Weights of a small transformer language model.
Size: width 256, 2 heads of 128, MLP 1024 squared ReLU, vocabulary 1024, 31.8M parameters.
Architecture: biases on query, key and value, normalized queries and keys, local attention windows.
Each number is 128 + 24 x the weight over its row's rms, rounded and kept within 0 to 255. Layers, rows and columns count from 0. The size above them is the row's rms in percent of the matrix's.

# layer 4 attention key, 256x256, rms 0.0888, rows 210-215, columns 128-255
size [ 88  89  86  84  86 100]
[[143 141 170 139 132 139 126 138 124 114  99 137  98 110 113  98 114 181 126  99 142 144 119 112 120 149 167 111 111 109 131  70 110 108 141 102 141 143 131 122 133 114 161 117 128 134 114 154 107 139  79 136 106 161 131 161 140  82 127  92 107 122 124 118 151 133 121 118 191 166 112 152 138 114 140 103 126 137  93 112 145 130 162 104 183 156 115  96 120  84 129 163 122 178  99 101 129 123 134 161 151 102 115 114 115 167 114 105 131 140  97 100 109 154 127 111 144 125 127 143 133 116  95 158 134 118 120 154]
 [ 79 136 152 116  67 139 140 107 102  93  84 128 144 159 109 187 134 164 162 143 139 137 126 102  88 109 159 134 182 149 129 138 106 102 142 120  85 112 134 141 134 143 129 165 118 140 120 114 137 165 147 141 118 136 139 153 101  75  76 155 113  81 103 127 137 116 102 124 123 116 107 112 174 149 146 126 160 127 148 112 142 116 116 140  92 142 103 128 115 165 142 133 121 103 126 150 138 118 133 114 106  80 142 111 137 174 102 147 128 118 120 111 111 168 174 154 126 134 130  92 133 125 166 169 107 100 151 122]
 [117  96 130  98 162 151  98 126 129 102 172 106  98 151 159 128  65 114 109  87  96 122 167 153 113 104 125 134 141 156 155 156 130 102 145 164 145 101 142 138 133 157  87  89 173 123  77 129 145 143 134 118 152 179 155 117 140 150 143 153 131  91 159  91 131 104 163 116 136  86 125  99  87 144  80 133 136 157  63 142  86  99  88  97 126  84 126 138 124  97 167 165 148 141 122 139 124 139 125 154 139 163  92 154  55 106 146 108 146 163 153 132 143 119 137 113 166 141  78 130 153 144 113 149 115 149 143 110]
 [124 119 156 114 131 141 119 106 165  97 150 124 169 170 153 158  94 162 170  97  91 151 163 114  88 117 144 105 140 189 140 163 148  90 150 112 132 138 178 158  98 155 132 119 125 103 144 136 105 155 141 114 176 144  98 147 114 135 103 161 125 107 126 176 105 115  97 132 113 132 118  92 116 133 137 144 156 114 139 137 145 125 149 138 127 109 125 182 121 172 143 119 126 120 123 125 139 124 105 164  97 123 124 123  94 162 107 135  95 110 146 105 114 121 191 175 108 147 148 136 167 128 116 174 139  81 129 143]
 [131 131 141 127 122 118 157 122 115 106 126  98  81 144 157 141 127 136 176 109 124 164 135  94  94 117 162  92 109 144 122 143 121  89 163 110 105 116 182 151 152 123 118  92 130 133 121 136  96 129 138 136 136 144 149 136 133  97  83 127 104 106 140 126 167 139  84 118 133 140  98 135 171 133 162 136 170 148 102 161 126 126 108 113 130 137 112 139 115 115 136 157  99  98 120 153 110 105 138 143 112 110 139 130 116 186  78 131  76 124 109 124  98 200 188 150 126 127 140 107 138 116 106 127 105 105 102 143]
 [160 152 161  95 105 150 156 131  99 140 140  91 153 169 173 106 129 101 109 120 120 122 126 147 100 118 132  98 137 138 132 131 103 126 129 115 171  81 111 163 129 139 181 146 102 167 113 109 163 112 159  59 160 123 136  96 143 128 125 137  85 133  95 112 114 117 162 122 109 132 130 126 119 134 121 101 112 168 116 128 144 175 122 129  95 125 128 129 167 100 170  85 107 131 104 124 108 149 126 120 160 181 134 152 142 135 170 113 111 125 140 126 130 115 101 107 131 119 135 156  90 115 114 152 112  92 117 133]]
# layer 4 attention query, 256x256, rms 0.102, rows 211-215, columns 128-255
size [104  94 107 103 104]
[[168  93 134 136 103  96 102 126 136 125 188 131 101 110 138 108  88  95 146 138 101 146 108 130 106 171 112 157 139 100 112 132 123  82 156 111 128 154 155 147 135 128 149 106 108 100 112  97 108 137 133 148 140  90 142  83 130 115 120  68 151 180 122 114  97 130 120 150 125 108 131 114 167 136 143  83 122 140 148 123 140 152 151 114 130 115 119 121 131 129 160 116 141 134 126 167 132 133 168 166 158 121 169 150 149 119 123 118 132  71 104 127 102  77 174 117 103 141 101 108 116 123 174 149 136 153 153 124]
 [117 155  99 114  86 109 116 132 152 116 134 201 160 126 117 149 146 111 117 160 147 132  91 153 139 130 121 100 153 114 127 127 126 104 134 117 140 156 144 129 125 148 133  99 103  94  94 131  96 181 137 132 141 142 122 128  92 134 136 114 120 117 129 191 139 127 137 130  96  79 118 161 110 151 167 148 120 114 152 140 201 135 178 164  99 133 131 140 166 110 131 160  93 110  94 106 118  88 138 122 121 135 108 106 162 169 107 118 118 137 153  68  98 118 124 107 127 118 151 135 165 119  92 159 120 112  72 128]
 [127 148 131 124 135 113 123 163 103 138 123 155 120 128 111 100 100 150 134 119 166 117  89  87 155 155 137 109  99 111 112 179 117 125 101 148  94 106 117 123 149  94 107 121 162 128 143 109 104 110  99 173 139 123 139 123 169  98 139 149 156 122 112 118 132  89 130 141 124  69 116 136 152 126  94 117 147 101  93 131 134 122 128 160 185 139  98  86 119 138 165 113 197  75 118 140 150 129 164 126 166 148 164 129 134 172 136 121 114 128 115 122 134 125 120 132 112 120 133 110 149 133 136 137 117 128  87  94]
 [133 108 129 115  84 118 114 126 144 109 183 159 145 136 131 119 114 111 116 126 113 145 113 140 107 134 110 158 155 131 140 115 138 136 167 147 115 137 111 124 125 149 169 123 125 164 125 107 128 131 116 133 132 117 135 102 120 122 131 135 180 179 123 106  83 141 157 130 116 109  93 125 134 126 116 109  71 143 135 120 148 147 166 108  94 108 148 130 128 155 152 123 127 189  99 132 159 106 101 122 113 120 112 170 114 133 121 105 147 115 141 128 122 107 140 148 121 115  97 115  87 128 134 158 155 134 124 136]
 [124 134 160 142  94 130 106 127 167 131 128 111 192 115 147  75 161 162 142 118 142 100 134  92 125 137 122 152 129 133 198 150 128 159 128 132 149 100 141 126 141 142  41 110  94 129 133 128 119 123 102 133 146  81 145 117 125 122  96 137 145 153 122 145 151 153  99 137 156 107 124 153  84 105 149 126 133 120 177 113 116 138 154 103 143 110  60 164 147 122 111 154  86 108 107  76 130  98 150 111 145 114  95 144 107 137 156 111 113 144 157 116 129 105 121 119 147 151 139 133 135 141 148 131 149 131 119 159]]